{"n_layer": 25, "norm": "layernorm", "optimizer": "soap_variant", "lr_head": 0.00996}
Each number is 50 + 15 x the weight over the matrix's rms, rounded and kept within 0 to 99. Layers, rows and columns count from 0.

# down: layer 22 MLP down (transposed), 640x160, rms 0.0551, rows 529-571, columns 80-159
# up: layer 22 MLP up, 640x160, rms 0.055, rows 530-571, columns 80-159
down529:29 58 36 29 60 45 68 47 45 74 66 67 68 53 59 52 56 39 51 53 23 29 00 56 42 73 67 55 55 44 41 51 60 69 51 43 43 41 71 63 53 49 63 42 65 88 41 39 83 30 36 39 75 59 42 37 36 66 40 25 43 36 58 34 28 52 49 62 25 10 16 65 41 57 30 45 38 58 57 21
up530:26 42 45 35 40 65 36 57 64 32 83 55 66 38 46 61 65 52 40 63 28 59 04 48 43 43 38 45 19 26 38 27 53 13 49 38 30 70 80 27 52 42 28 48 34 38 82 81 49 39 91 54 67 59 40 44 55 55 57 55 59 87 35 45 48 52 35 48 26 54 59 48 74 45 62 36 36 57 68 68
down530:59 56 54 56 23 22 23 72 49 62 41 27 46 71 49 54 23 42 32 49 81 54 42 46 51 72 56 29 76 47 37 58 68 46 59 62 70 32 47 58 75 58 54 48 41 82 24 15 66 66 45 57 23 35 57 52 30 36 40 80 49 22 63 67 76 59 65 60 60 71 56 28 26 52 50 31 49 40 30 46
up531:55 50 54 46 45 27 33 38 73 45 28 59 52 55 72 39 23 29 56 47 54 53 56 38 51 55 41 47 43 58 70 71 62 49 61 29 61 70 48 69 60 47 55 31 54 56 51 37 42 58 59 61 55 52 70 52 35 76 33 52 44 53 43 52 35 67 60 36 60 31 34 54 41 58 69 56 45 42 69 45
down531:44 46 55 53 54 56 63 30 40 57 75 34 50 47 57 31 40 32 49 44 80 49 37 60 49 24 67 64 35 42 29 63 38 58 58 57 52 33 58 30 57 37 58 58 66 27 60 55 67 94 37 64 67 41 57 67 43 84 57 54 66 81 75 50 63 46 51 56 43 62 30 43 55 41 47 56 43 55 65 56
up532:38 30 60 66 33 55 38 53 46 34 24 31 53 90 33 57 31 32 56 57 84 49 69 23 41 69 38 80 72 39 15 64 81 58 35 48 52 50 56 47 23 48 57 47 25 22 74 58 64 59 57 67 50 48 26 35 32 38 84 61 37 49 76 34 53 43 53 55 27 55 59 53 59 55 47 41 42 42 40 74
down532:43 45 43 51 48 27 39 60 32 45 58 60 47 32 66 51 60 72 34 16 73 31 49 58 51 26 52 59 57 75 62 36 27 48 50 44 36 20 60 67 35 53 44 68 51 43 33 48 68 73 57 39 69 63 54 56 72 42 57 52 21 70 37 29 42 47 16 35 48 52 48 42 28 32 67 15 54 36 44 34
up533:46 92 54 53 39 48 45 43 61 06 42 62 47 30 36 60 23 28 43 56 50 51 45 75 38 49 61 57 52 38 53 24 59 47 33 68 39 62 56 54 52 41 81 59 40 26 46 54 58 61 47 65 39 38 49 36 30 30 55 55 36 48 67 47 31 18 75 44 51 82 63 62 48 35 86 45 84 49 67 52
down533:42 55 62 52 36 47 49 54 61 22 53 67 47 57 33 36 40 61 22 26 48 38 67 60 38 46 17 60 52 69 44 44 50 39 71 59 41 68 31 64 29 34 58 42 55 53 20 31 64 60 56 45 46 26 56 69 21 63 79 39 54 47 43 61 77 62 54 38 61 41 35 74 36 69 59 32 31 48 47 54
up534:51 37 45 48 32 48 40 60 42 14 43 46 64 74 40 66 41 15 59 46 60 55 53 76 26 43 34 66 47 50 41 58 61 57 43 66 46 42 49 35 79 50 29 38 34 38 34 54 32 28 60 69 46 23 84 48 20 54 40 59 57 60 60 28 50 50 47 35 48 45 69 47 42 66 54 71 41 42 35 37
down534:53 30 44 37 40 61 60 59 26 63 44 37 42 78 38 53 77 48 61 99 55 63 46 64 69 63 55 30 52 41 70 45 45 70 42 70 88 23 62 56 29 40 58 42 42 64 27 55 38 44 27 38 22 26 56 43 49 52 44 55 63 54 31 70 51 70 46 72 47 42 29 45 47 75 49 48 24 56 40 64
up535:62 51 29 54 39 49 78 31 66 38 83 57 30 46 21 35 51 65 43 38 44 43 39 33 40 61 51 50 50 39 72 48 62 61 36 35 44 56 38 59 63 47 68 40 38 15 54 48 45 18 89 62 44 61 42 49 67 55 43 33 75 58 35 38 36 29 66 58 72 40 75 79 49 63 45 60 67 48 84 63
down535:62 24 43 74 24 29 46 42 29 43 35 67 67 51 64 72 61 33 63 48 45 43 51 34 50 44 79 45 31 49 74 28 53 55 54 46 71 58 73 47 18 47 23 34 55 44 34 61 31 63 32 52 66 58 59 49 62 48 77 70 51 32 57 38 65 61 63 59 53 57 32 06 38 38 50 50 47 67 65 58
up536:26 41 68 61 39 62 52 45 36 80 54 58 31 22 84 45 55 45 58 51 81 27 67 11 38 42 72 55 42 64 38 55 48 37 38 44 36 57 28 41 48 63 52 70 31 57 65 59 47 55 35 43 60 35 46 46 49 41 11 41 54 77 24 49 60 40 68 61 68 53 53 84 56 33 79 55 86 68 52 60
down536:78 41 29 54 51 63 38 50 67 77 32 46 40 48 39 64 33 57 34 52 69 59 42 56 54 49 39 48 59 45 50 61 32 39 31 31 61 45 67 42 52 51 48 21 63 51 41 14 41 43 67 38 19 57 17 55 33 48 85 71 43 36 48 41 68 48 50 17 39 63 49 63 47 57 59 56 45 33 53 32
up537:60 25 47 64 83 58 55 55 48 54 34 61 44 19 26 48 75 54 58 51 64 39 59 16 82 49 61 58 64 54 46 57 47 50 73 37 49 51 40 47 22 36 37 52 67 48 65 37 26 42 37 49 33 27 35 33 35 32 42 47 37 50 66 62 40 66 53 53 56 67 64 46 35 36 53 67 50 53 39 94
down537:45 55 51 49 08 34 50 22 54 41 55 59 48 47 44 61 45 66 63 40 46 39 61 37 55 30 65 71 33 55 51 48 64 23 30 98 49 49 51 54 66 58 60 46 55 70 74 41 32 42 58 53 34 55 74 30 46 67 66 57 28 31 34 56 51 70 45 45 83 47 50 35 71 45 68 42 51 30 28 65
up538:62 64 20 32 70 75 59 62 80 50 45 43 43 66 78 55 59 36 48 51 69 49 38 71 60 51 61 69 42 52 90 49 61 55 39 38 65 13 53 63 28 23 30 35 35 49 44 69 58 39 49 48 52 80 67 65 58 70 47 68 61 76 50 50 43 43 57 39 38 09 64 28 56 62 72 46 22 49 54 63
down538:39 53 52 34 11 57 29 41 53 63 48 78 47 57 77 62 43 40 35 46 57 40 63 35 65 44 58 65 43 43 37 31 46 58 22 31 44 65 21 43 68 57 32 64 74 48 50 69 41 75 35 48 69 43 59 50 24 51 22 27 41 42 62 42 33 61 42 43 55 49 24 82 59 45 42 43 70 36 43 72
up539:15 33 77 37 55 56 55 25 26 47 46 65 42 62 55 42 45 46 51 78 46 46 34 83 43 46 31 48 23 54 62 47 46 64 25 54 27 25 51 67 33 55 41 64 78 59 69 62 47 34 45 32 55 30 41 61 73 39 65 25 41 57 80 12 18 39 64 64 47 40 44 74 52 59 37 97 12 52 37 59
down539:71 60 51 57 44 63 65 28 32 86 45 38 51 04 73 54 47 65 48 43 57 40 46 56 31 43 85 51 41 53 46 66 37 39 62 48 24 40 69 56 14 49 52 42 60 45 34 38 36 59 55 55 72 67 33 63 37 63 35 60 70 54 46 45 25 76 28 38 62 54 30 57 48 29 81 52 56 48 40 52
up540:68 25 53 54 53 68 33 64 55 36 33 34 47 56 60 52 60 63 45 55 36 59 51 42 75 40 73 39 49 53 47 39 56 63 59 49 22 48 36 57 46 36 45 13 40 51 31 59 56 69 64 68 59 13 51 23 67 47 43 71 44 51 51 33 43 66 59 47 25 65 38 49 30 29 34 78 37 64 32 50
down540:53 52 32 68 56 76 53 50 44 67 57 56 54 73 34 47 55 46 82 65 79 34 79 67 34 71 41 46 40 56 26 49 45 45 29 69 70 50 62 33 44 56 82 35 28 49 71 37 49 39 60 09 56 56 45 42 44 56 43 25 54 61 48 52 78 64 55 54 51 41 69 63 45 53 49 43 51 46 59 52
up541:59 55 36 40 62 70 57 30 34 52 43 56 39 36 50 42 64 59 49 45 67 41 62 29 45 40 39 28 42 58 88 41 82 52 39 34 63 51 33 40 37 66 43 47 63 57 57 65 63 53 29 49 69 63 47 54 30 35 28 41 78 37 62 64 37 47 48 58 47 58 69 54 73 41 65 41 70 44 39 50
down541:51 64 39 40 49 52 30 46 29 59 51 39 58 57 49 58 58 69 45 68 49 62 62 56 48 43 62 31 40 20 52 46 28 60 42 30 74 60 40 46 37 54 56 36 52 45 23 53 45 48 49 60 63 22 63 37 48 54 57 64 44 62 37 47 54 45 38 63 44 40 41 29 52 69 50 71 31 69 32 53
up542:54 68 55 68 30 39 50 58 42 30 55 35 27 51 35 66 74 47 43 69 53 60 37 38 74 34 37 63 64 41 48 37 52 42 43 28 47 36 42 50 88 70 72 35 48 65 35 48 41 51 55 47 46 45 48 33 50 37 76 70 64 53 48 67 40 55 45 50 17 61 17 71 44 62 49 60 53 43 56 41
down542:48 50 39 30 61 33 34 54 27 31 29 89 34 51 47 30 35 59 81 75 48 56 62 65 74 70 69 30 58 50 43 55 62 47 57 40 54 56 30 44 39 30 46 50 68 47 86 69 52 52 48 65 26 38 42 26 35 36 33 59 49 37 35 58 49 81 72 35 84 52 69 43 58 62 45 56 38 60 77 52
up543:45 54 49 23 42 78 47 57 38 41 68 52 45 25 61 37 34 49 49 44 31 53 38 33 29 59 61 27 56 68 19 43 54 49 68 33 62 31 37 32 62 45 76 62 46 72 61 35 36 20 54 45 81 75 52 37 50 44 55 54 68 69 28 57 32 63 29 52 35 39 21 49 39 77 43 63 34 57 32 34
down543:72 37 52 51 54 52 60 22 44 35 55 56 60 45 40 47 39 47 33 67 55 45 59 40 38 42 32 47 41 42 46 47 53 44 56 46 60 67 59 52 34 43 63 51 56 52 40 72 63 58 44 64 59 39 54 52 46 62 58 38 59 75 86 55 48 64 46 35 45 38 39 40 68 65 60 55 39 36 45 50
up544:67 46 49 48 39 48 62 34 79 24 42 44 51 39 65 53 67 52 53 66 45 63 61 64 47 55 35 39 66 57 47 17 70 54 54 59 27 76 26 34 48 38 29 69 53 73 80 26 47 67 51 80 49 75 47 69 43 47 51 50 76 55 35 56 32 73 60 49 71 35 21 63 50 35 39 53 66 66 45 53
down544:50 41 45 49 42 79 27 50 73 62 80 39 18 19 52 25 57 28 27 77 67 46 58 59 88 37 60 39 57 45 66 72 53 50 52 29 73 29 43 24 52 44 40 55 71 49 80 62 57 72 47 38 63 89 31 47 41 42 49 29 54 71 43 50 46 35 60 55 68 45 49 58 60 61 58 66 52 44 68 57
up545:66 30 52 45 29 38 36 46 34 47 67 68 52 46 68 63 61 31 62 58 37 60 35 50 35 42 42 62 49 52 51 65 54 22 55 46 53 51 63 74 72 51 75 33 73 43 43 47 54 09 60 73 49 32 60 40 40 59 39 28 70 65 82 45 53 59 08 74 69 51 22 46 62 67 68 62 49 65 63 43
down545:42 47 64 73 30 35 55 41 47 49 52 73 47 71 37 37 44 48 60 53 62 25 58 44 85 35 52 39 61 49 61 68 38 52 73 30 54 54 39 28 69 36 41 26 53 68 03 73 54 49 75 79 28 60 57 44 48 64 20 64 54 47 66 44 38 64 33 42 48 55 59 55 39 32 25 46 38 69 75 62
up546:72 53 29 61 35 42 31 62 32 19 55 28 73 54 61 40 55 55 30 40 50 46 52 31 13 42 62 63 28 65 51 48 73 44 58 54 15 70 54 39 29 33 66 42 21 68 67 58 62 80 38 78 43 47 47 47 31 37 33 31 66 57 67 43 55 48 46 38 39 38 68 54 65 36 38 25 71 65 35 37
down546:47 58 63 33 52 71 39 46 28 58 53 52 50 70 57 42 62 23 68 49 33 53 73 65 72 70 63 35 62 50 60 54 45 48 59 61 23 32 52 78 32 14 74 59 54 42 62 37 48 31 77 58 62 37 36 63 29 50 58 47 48 39 58 52 51 41 66 58 38 71 30 44 58 62 36 50 15 73 55 78
up547:55 40 47 45 46 39 71 46 59 58 31 28 61 67 65 46 66 32 35 71 54 67 63 52 44 59 60 45 42 46 48 67 65 71 38 54 29 54 52 69 50 32 56 24 86 38 29 63 34 78 60 53 55 34 28 81 38 37 35 67 73 53 50 43 37 67 56 69 53 44 54 71 59 66 47 46 59 62 28 63
down547:37 57 54 50 58 44 61 37 35 28 51 76 41 52 55 55 46 57 48 35 60 24 24 36 52 14 17 53 59 62 69 29 42 33 51 73 55 54 43 45 38 57 65 53 53 41 77 66 46 32 60 31 55 46 52 19 44 48 39 52 24 41 60 39 45 55 64 25 39 51 52 45 41 34 52 47 51 45 55 42
up548:43 77 60 37 62 54 64 71 56 31 62 56 49 38 18 34 27 65 54 57 52 79 30 26 58 45 58 32 77 62 48 63 50 39 70 71 75 52 52 45 67 47 40 55 42 58 30 21 44 55 55 62 50 45 70 43 43 47 34 51 50 29 49 40 33 64 48 45 39 59 41 63 61 58 47 59 41 58 37 45
down548:67 38 63 60 34 53 36 35 25 76 53 45 53 65 41 43 72 25 36 52 61 49 64 43 31 39 56 73 30 34 30 53 37 47 50 37 29 59 57 45 55 54 42 63 66 56 69 32 53 69 30 46 45 65 42 63 21 40 25 51 56 70 44 59 54 54 57 60 69 58 48 50 34 58 40 38 44 45 46 60
up549:50 33 72 58 14 56 62 65 36 60 46 34 12 51 41 40 60 40 21 31 68 72 22 42 29 50 57 38 30 54 70 82 67 37 34 69 43 47 48 51 66 52 86 35 27 41 48 66 36 97 76 32 69 52 56 47 55 52 41 28 76 49 52 42 29 52 42 42 35 45 48 36 31 49 55 34 72 40 39 49
down549:57 54 30 67 52 49 36 71 54 83 47 56 86 26 43 61 70 33 55 64 46 43 45 54 28 60 30 39 43 47 67 31 52 73 52 36 45 48 38 53 21 59 21 31 34 60 32 55 58 36 38 83 63 51 44 52 52 80 17 46 66 35 52 35 32 66 50 33 54 52 79 77 50 38 43 20 66 60 45 18
up550:13 27 55 54 69 66 59 44 61 91 37 60 49 52 42 44 57 65 50 35 42 07 36 23 82 76 51 44 21 46 50 38 66 38 62 36 20 43 65 52 72 37 29 57 44 55 43 44 62 52 35 65 48 52 83 33 19 16 41 43 25 50 59 71 27 43 69 31 28 57 47 47 60 43 33 31 84 45 41 41
down550:52 50 44 45 47 39 64 45 53 71 54 60 52 57 57 20 73 65 54 39 38 60 56 40 56 42 81 36 82 51 35 38 65 22 20 75 43 31 28 58 56 84 49 87 52 42 43 61 37 32 60 56 71 69 62 43 70 46 29 33 39 58 26 54 57 53 63 44 48 43 53 54 48 51 73 48 48 52 52 29
up551:26 69 62 47 66 49 70 54 39 33 33 37 67 43 24 63 74 39 58 49 59 48 48 51 57 63 57 46 62 29 73 37 55 47 28 74 32 51 47 39 47 47 19 08 35 33 40 64 41 62 62 44 42 37 31 63 22 25 48 69 40 78 54 64 48 73 52 70 58 61 62 46 73 67 43 54 66 42 47 53
down551:46 40 48 54 61 52 53 37 67 00 63 64 36 47 51 57 31 63 64 32 33 73 56 36 54 40 35 46 44 54 30 48 62 46 77 63 42 34 66 69 46 37 52 64 62 59 52 32 36 47 62 41 60 49 26 42 59 49 55 60 44 27 49 35 64 47 45 53 62 55 22 53 55 45 78 58 41 60 72 31
up552:60 21 59 50 36 49 38 59 57 62 60 31 46 43 32 39 61 59 38 41 44 22 36 52 47 67 92 42 45 51 42 47 62 62 30 48 45 59 36 63 44 49 49 45 34 29 49 54 50 74 36 49 34 23 43 38 59 39 59 43 54 62 76 56 57 81 41 48 22 25 68 56 43 60 59 46 75 56 40 61
down552:47 66 36 47 66 30 39 70 31 79 67 25 50 35 54 69 75 40 45 34 81 32 54 35 53 54 48 64 18 63 86 49 50 44 52 34 60 67 37 48 72 38 70 37 32 70 52 45 41 21 44 61 34 72 59 45 41 30 38 14 62 56 27 42 59 53 68 47 63 59 40 50 58 36 49 58 17 28 39 18
up553:73 46 74 41 43 35 59 46 31 57 60 49 29 33 37 44 56 66 59 76 52 24 63 75 42 17 59 26 32 50 62 08 54 48 60 52 53 65 62 58 59 29 42 28 71 74 52 43 30 43 43 42 59 48 44 55 35 29 54 44 49 47 54 33 43 65 57 60 85 42 60 20 46 77 73 51 50 44 51 17
down553:27 48 60 63 53 54 35 37 37 73 59 44 54 63 35 58 28 33 76 50 41 56 56 34 41 15 59 62 69 41 34 33 70 24 35 59 52 36 57 44 49 54 53 58 43 81 36 44 40 43 29 55 31 66 44 71 48 33 47 51 71 48 50 54 62 27 61 27 44 37 45 41 65 65 47 52 36 68 60 47
up554:44 48 34 29 70 46 51 46 36 66 67 64 68 40 45 52 67 55 79 66 52 63 36 62 46 31 32 65 57 36 44 53 35 39 21 54 46 39 47 56 41 74 45 50 75 41 50 47 53 14 23 70 57 45 54 33 60 54 47 29 62 93 76 50 56 81 48 57 90 10 53 33 26 65 63 45 57 50 50 47
down554:79 71 63 56 62 53 58 68 85 64 59 43 47 63 75 53 04 64 34 53 11 37 60 34 68 47 56 35 56 78 57 50 44 49 65 46 73 67 72 60 41 57 43 38 48 52 63 24 50 79 71 43 45 90 56 57 61 45 64 51 41 16 61 64 28 27 67 57 31 50 47 56 73 21 54 33 50 37 42 54
up555:41 79 40 47 59 27 64 62 48 44 34 67 73 34 27 37 40 64 36 61 46 59 35 44 32 38 52 39 32 52 37 56 67 49 39 47 29 50 69 42 47 44 22 50 81 32 54 38 50 68 24 63 34 49 46 65 62 64 47 24 53 57 66 32 49 71 69 51 48 57 35 31 32 71 51 44 43 29 71 44
down555:44 45 40 39 57 58 56 48 48 38 49 36 29 50 60 65 35 54 56 65 50 70 43 65 31 58 54 52 10 76 56 52 51 61 15 40 18 78 53 57 39 45 33 69 66 54 00 59 44 26 51 69 58 17 69 51 54 48 59 37 17 26 37 55 41 28 71 40 37 61 53 22 55 28 19 71 43 45 39 48
up556:35 55 54 75 43 44 51 23 62 61 61 35 53 17 27 63 37 51 63 52 57 45 50 53 47 58 42 86 68 33 74 44 39 43 41 53 38 57 53 67 75 64 54 62 59 43 63 62 52 29 49 54 76 51 56 80 49 60 43 43 53 56 52 60 40 57 43 57 38 67 18 24 38 63 55 69 54 47 69 67
down556:52 72 53 45 58 30 17 36 42 49 40 70 59 25 50 59 21 53 63 50 65 30 50 44 60 22 38 57 75 17 59 50 38 46 37 34 37 44 72 42 39 68 38 60 54 61 23 77 31 53 40 40 60 34 44 39 41 70 41 64 43 54 30 47 56 50 73 53 60 44 77 56 46 46 39 60 53 68 26 62
up557:45 38 63 67 26 75 59 60 32 33 70 68 58 61 72 44 11 69 50 53 40 40 50 44 57 34 51 29 64 62 72 50 51 68 44 39 49 33 33 54 62 62 58 37 51 55 69 66 46 36 84 67 32 69 56 52 38 68 43 48 40 26 67 65 57 94 53 30 64 75 39 47 44 54 54 42 24 34 62 36
down557:59 71 63 76 58 46 48 23 45 14 47 42 37 99 44 60 68 30 69 06 64 53 46 64 32 78 66 46 94 54 70 41 53 28 85 65 53 34 52 61 60 33 49 45 50 74 28 54 82 64 62 38 49 78 44 55 52 37 39 43 44 31 62 44 42 45 47 45 31 70 47 24 72 42 43 41 63 38 80 34
up558:71 32 38 55 24 43 42 56 75 31 31 91 55 64 64 51 64 20 49 44 45 52 53 33 59 15 53 89 32 47 45 61 72 68 58 42 44 45 48 65 29 39 90 44 33 48 32 63 64 47 64 45 49 12 73 33 25 55 35 90 64 58 18 61 53 64 69 63 56 50 15 44 27 39 84 49 73 26 59 59
down558:84 62 60 43 31 54 69 38 47 33 57 52 92 47 28 35 58 38 41 34 37 34 74 60 32 56 57 62 63 33 82 58 42 45 78 28 68 67 63 60 30 80 81 86 56 49 55 56 59 41 68 60 42 17 50 45 32 54 70 63 35 57 44 61 51 82 57 41 42 53 06 55 48 45 34 57 68 67 42 58
up559:38 28 54 52 39 69 54 37 58 66 48 39 49 34 56 45 65 28 68 50 50 56 46 79 49 27 43 45 59 55 52 52 65 35 38 61 51 78 71 65 42 62 36 56 50 52 58 75 63 12 58 74 59 59 61 37 32 28 51 36 31 41 63 71 52 13 72 62 77 19 31 72 41 61 34 23 53 75 67 42
down559:88 47 63 49 37 57 27 53 56 82 68 23 44 51 59 57 34 34 52 55 30 53 52 44 77 60 50 32 58 17 66 38 29 52 51 56 46 29 54 27 63 51 44 19 28 71 39 74 53 17 54 40 71 57 33 61 34 47 51 38 53 49 58 62 58 28 52 39 45 64 52 46 40 41 66 41 45 47 37 56
up560:40 33 20 16 63 37 58 46 59 15 49 65 47 67 55 41 10 45 29 54 87 52 73 46 54 56 58 44 25 58 67 45 60 36 38 52 50 55 41 39 56 18 89 52 49 31 47 66 56 58 65 61 51 51 53 45 71 62 31 73 43 56 53 35 49 34 62 76 28 61 51 69 37 56 61 83 48 54 64 53
down560:25 47 38 59 48 50 44 43 56 37 63 53 55 45 25 45 35 56 36 54 46 50 51 80 57 59 54 42 62 26 56 24 65 17 11 34 60 54 51 38 61 13 43 46 28 64 68 58 60 54 49 61 62 40 48 49 69 48 71 60 64 69 28 37 57 52 57 67 50 29 46 55 49 39 59 68 33 56 66 38
up561:56 62 43 48 67 67 64 60 18 52 19 58 68 69 39 56 62 41 25 36 59 43 84 40 44 30 55 41 40 50 31 22 44 51 39 48 49 51 70 51 64 56 53 43 47 62 53 60 72 47 49 43 49 54 56 48 41 46 84 44 70 70 49 54 48 56 47 36 48 61 41 44 31 64 59 38 84 31 54 41
down561:95 27 46 55 57 59 49 56 40 39 34 39 37 61 45 43 43 57 45 52 39 74 43 83 38 40 72 43 45 52 31 47 25 42 53 44 60 47 25 65 46 37 45 90 44 44 51 57 52 38 33 56 58 50 72 60 51 19 40 39 26 56 32 39 60 39 45 32 40 40 76 49 78 31 44 34 29 71 33 46
up562:54 68 64 51 47 72 61 65 32 50 46 71 55 57 48 48 45 54 54 34 64 48 52 32 38 38 62 47 43 79 71 47 54 58 57 51 54 44 67 39 65 30 45 64 64 44 47 55 43 50 25 44 71 64 57 84 27 46 46 72 67 62 57 69 69 71 52 48 61 39 80 59 42 55 35 99 36 60 73 34
down562:48 51 43 44 44 43 58 47 72 52 37 40 44 53 47 61 96 58 75 40 50 50 36 49 41 47 35 43 24 29 53 58 43 56 65 46 51 45 61 58 35 25 38 37 35 58 35 69 79 55 65 70 45 61 16 44 70 60 59 65 66 56 42 75 63 20 50 59 45 54 43 50 70 44 32 26 60 68 55 69
up563:58 49 70 22 51 54 37 36 46 59 56 68 33 69 55 64 54 51 27 61 52 68 58 64 61 46 70 60 46 59 62 31 60 62 11 43 58 72 55 47 65 28 76 64 64 35 22 33 49 33 67 37 11 51 54 38 57 58 58 48 20 65 58 34 27 47 50 51 51 54 59 77 48 29 78 83 39 79 83 45
down563:39 92 72 51 40 46 39 76 48 55 42 71 41 51 38 33 63 30 57 24 86 76 45 37 30 35 48 85 55 67 36 12 28 34 39 84 45 57 67 69 53 55 22 57 53 47 30 46 55 56 68 25 53 32 46 48 66 51 48 40 48 65 52 44 55 41 44 34 73 51 56 38 57 28 34 45 37 24 43 69
up564:58 52 58 85 62 65 52 63 44 41 64 79 21 56 28 43 60 50 48 62 69 63 55 51 55 19 45 55 48 42 52 49 61 33 80 61 54 67 49 47 65 46 45 55 47 41 28 33 74 36 58 43 48 51 63 36 55 59 53 54 74 36 45 47 46 56 61 36 40 44 43 66 43 40 22 30 45 52 14 54
down564:43 32 47 39 53 45 33 61 25 62 51 29 47 39 70 74 31 72 60 56 54 23 56 49 08 64 54 65 48 64 59 54 27 36 52 33 41 44 74 54 44 36 37 49 62 28 47 61 43 30 70 56 41 58 65 73 60 54 57 58 48 49 65 55 76 42 56 54 70 53 77 25 48 47 60 32 52 45 63 57
up565:54 56 63 25 42 23 39 61 00 48 65 55 31 42 52 75 79 36 50 47 54 50 52 34 40 54 54 56 46 67 51 19 59 47 46 84 61 38 49 52 28 69 54 69 38 32 70 38 44 41 45 44 40 59 33 76 53 36 41 53 45 29 56 35 44 37 51 60 61 44 32 54 54 55 39 42 69 46 29 50
down565:40 51 40 59 66 30 30 54 67 62 50 66 68 48 54 45 19 45 48 54 31 55 56 39 32 39 60 52 46 63 77 57 46 62 26 36 32 76 58 27 37 50 54 61 68 88 62 61 52 40 58 53 52 43 55 35 47 49 47 76 63 36 62 46 58 66 65 51 39 13 21 31 70 56 43 65 32 64 48 68
up566:75 60 53 44 77 18 42 30 53 38 66 39 56 56 59 62 75 80 48 54 42 57 26 61 06 52 90 66 30 57 51 68 47 33 58 60 38 27 53 47 64 51 37 47 42 23 51 22 52 46 46 55 10 56 12 44 49 50 48 62 38 38 49 38 57 55 23 53 13 33 62 57 23 24 26 51 76 57 37 40
down566:41 61 61 72 48 71 88 99 22 41 38 57 39 32 54 32 34 24 62 56 72 66 45 52 33 47 73 50 75 44 30 31 67 22 67 33 32 41 58 56 54 64 23 33 50 83 62 72 44 18 40 40 50 43 67 44 63 79 40 57 67 29 59 26 76 45 57 44 63 67 49 55 84 37 58 48 26 44 21 34
up567:65 49 30 56 51 48 50 67 43 25 30 45 60 21 53 57 61 39 47 39 57 57 42 57 62 29 54 69 37 49 39 68 66 56 45 49 49 25 25 67 74 33 48 45 56 54 63 86 47 57 36 61 49 41 34 45 53 54 37 49 86 47 41 55 52 45 30 53 53 55 71 40 35 67 56 61 61 47 34 65
down567:40 60 63 35 40 53 52 75 51 39 64 29 36 32 48 37 44 19 29 45 65 63 68 55 46 43 43 61 49 35 69 63 37 43 62 40 52 39 48 64 42 75 26 38 46 38 36 71 21 41 55 46 49 88 82 75 44 58 34 67 46 61 26 65 18 61 47 48 49 55 47 52 43 37 44 26 90 23 59 35
up568:49 34 55 52 16 66 48 33 25 76 54 50 58 66 66 77 43 69 71 49 65 31 41 34 68 57 61 62 44 64 68 59 50 46 46 33 49 38 81 61 66 71 55 63 63 38 40 52 42 57 59 57 71 54 44 37 50 49 41 48 35 61 57 75 34 55 13 41 31 40 43 57 44 65 63 55 66 46 10 70
down568:54 34 50 32 49 49 49 74 56 52 62 43 43 54 44 60 60 48 32 40 64 73 15 55 52 41 12 16 56 45 41 42 47 66 41 74 70 39 43 40 24 42 47 45 55 56 50 62 68 50 42 34 69 64 54 65 35 47 35 64 59 40 69 27 74 64 46 75 54 61 39 20 31 48 59 51 61 56 48 43
up569:53 44 65 30 53 58 42 62 37 14 54 46 34 48 43 54 76 58 51 60 38 37 75 51 64 54 37 29 30 55 31 68 71 34 55 30 82 38 51 51 71 51 44 50 45 61 45 58 56 68 67 42 10 64 44 74 86 23 83 38 72 62 43 57 27 62 49 40 55 65 42 47 50 60 44 67 34 62 00 44
down569:36 51 53 37 41 41 46 43 38 61 59 31 62 48 66 34 59 56 60 32 58 54 68 70 56 33 18 47 08 43 38 52 77 45 56 53 73 59 59 70 27 38 47 59 37 56 56 56 39 80 17 31 67 45 19 59 20 47 35 42 36 51 48 64 39 37 38 52 62 35 42 42 73 52 66 34 72 55 33 47
up570:66 67 79 80 50 51 38 47 29 85 31 49 56 35 40 42 81 40 81 50 73 40 33 62 56 52 69 44 85 46 29 37 49 48 26 52 53 46 32 63 65 51 62 52 33 54 57 46 42 29 34 49 46 68 58 65 52 43 35 67 55 70 45 78 42 54 56 84 55 34 40 51 53 42 34 57 55 35 36 50
down570:57 65 64 51 28 66 47 69 62 51 52 50 66 58 73 35 32 51 37 56 48 52 37 78 56 44 27 44 47 62 60 49 49 42 60 27 36 69 45 28 54 48 40 71 51 50 60 35 48 70 25 71 42 43 57 29 22 13 47 45 52 42 68 38 28 30 40 35 72 36 77 31 61 42 86 61 65 52 51 58
up571:61 76 27 51 85 19 52 54 21 47 45 58 40 39 17 53 60 40 55 66 46 29 57 52 66 41 70 31 38 56 45 74 30 45 41 54 56 50 45 50 45 51 21 57 32 36 44 68 50 70 46 19 53 61 63 47 43 85 43 50 43 88 60 61 65 43 62 58 55 46 43 43 48 58 38 38 52 52 76 39
down571:55 65 28 21 45 61 43 38 53 52 27 26 53 51 56 36 58 43 37 56 52 74 44 52 30 75 43 62 49 72 41 67 37 65 58 35 50 62 37 38 62 54 71 57 78 35 55 45 37 54 66 78 57 47 39 27 53 57 54 41 80 59 49 63 79 48 44 43 42 48 40 25 72 53 63 33 42 24 60 61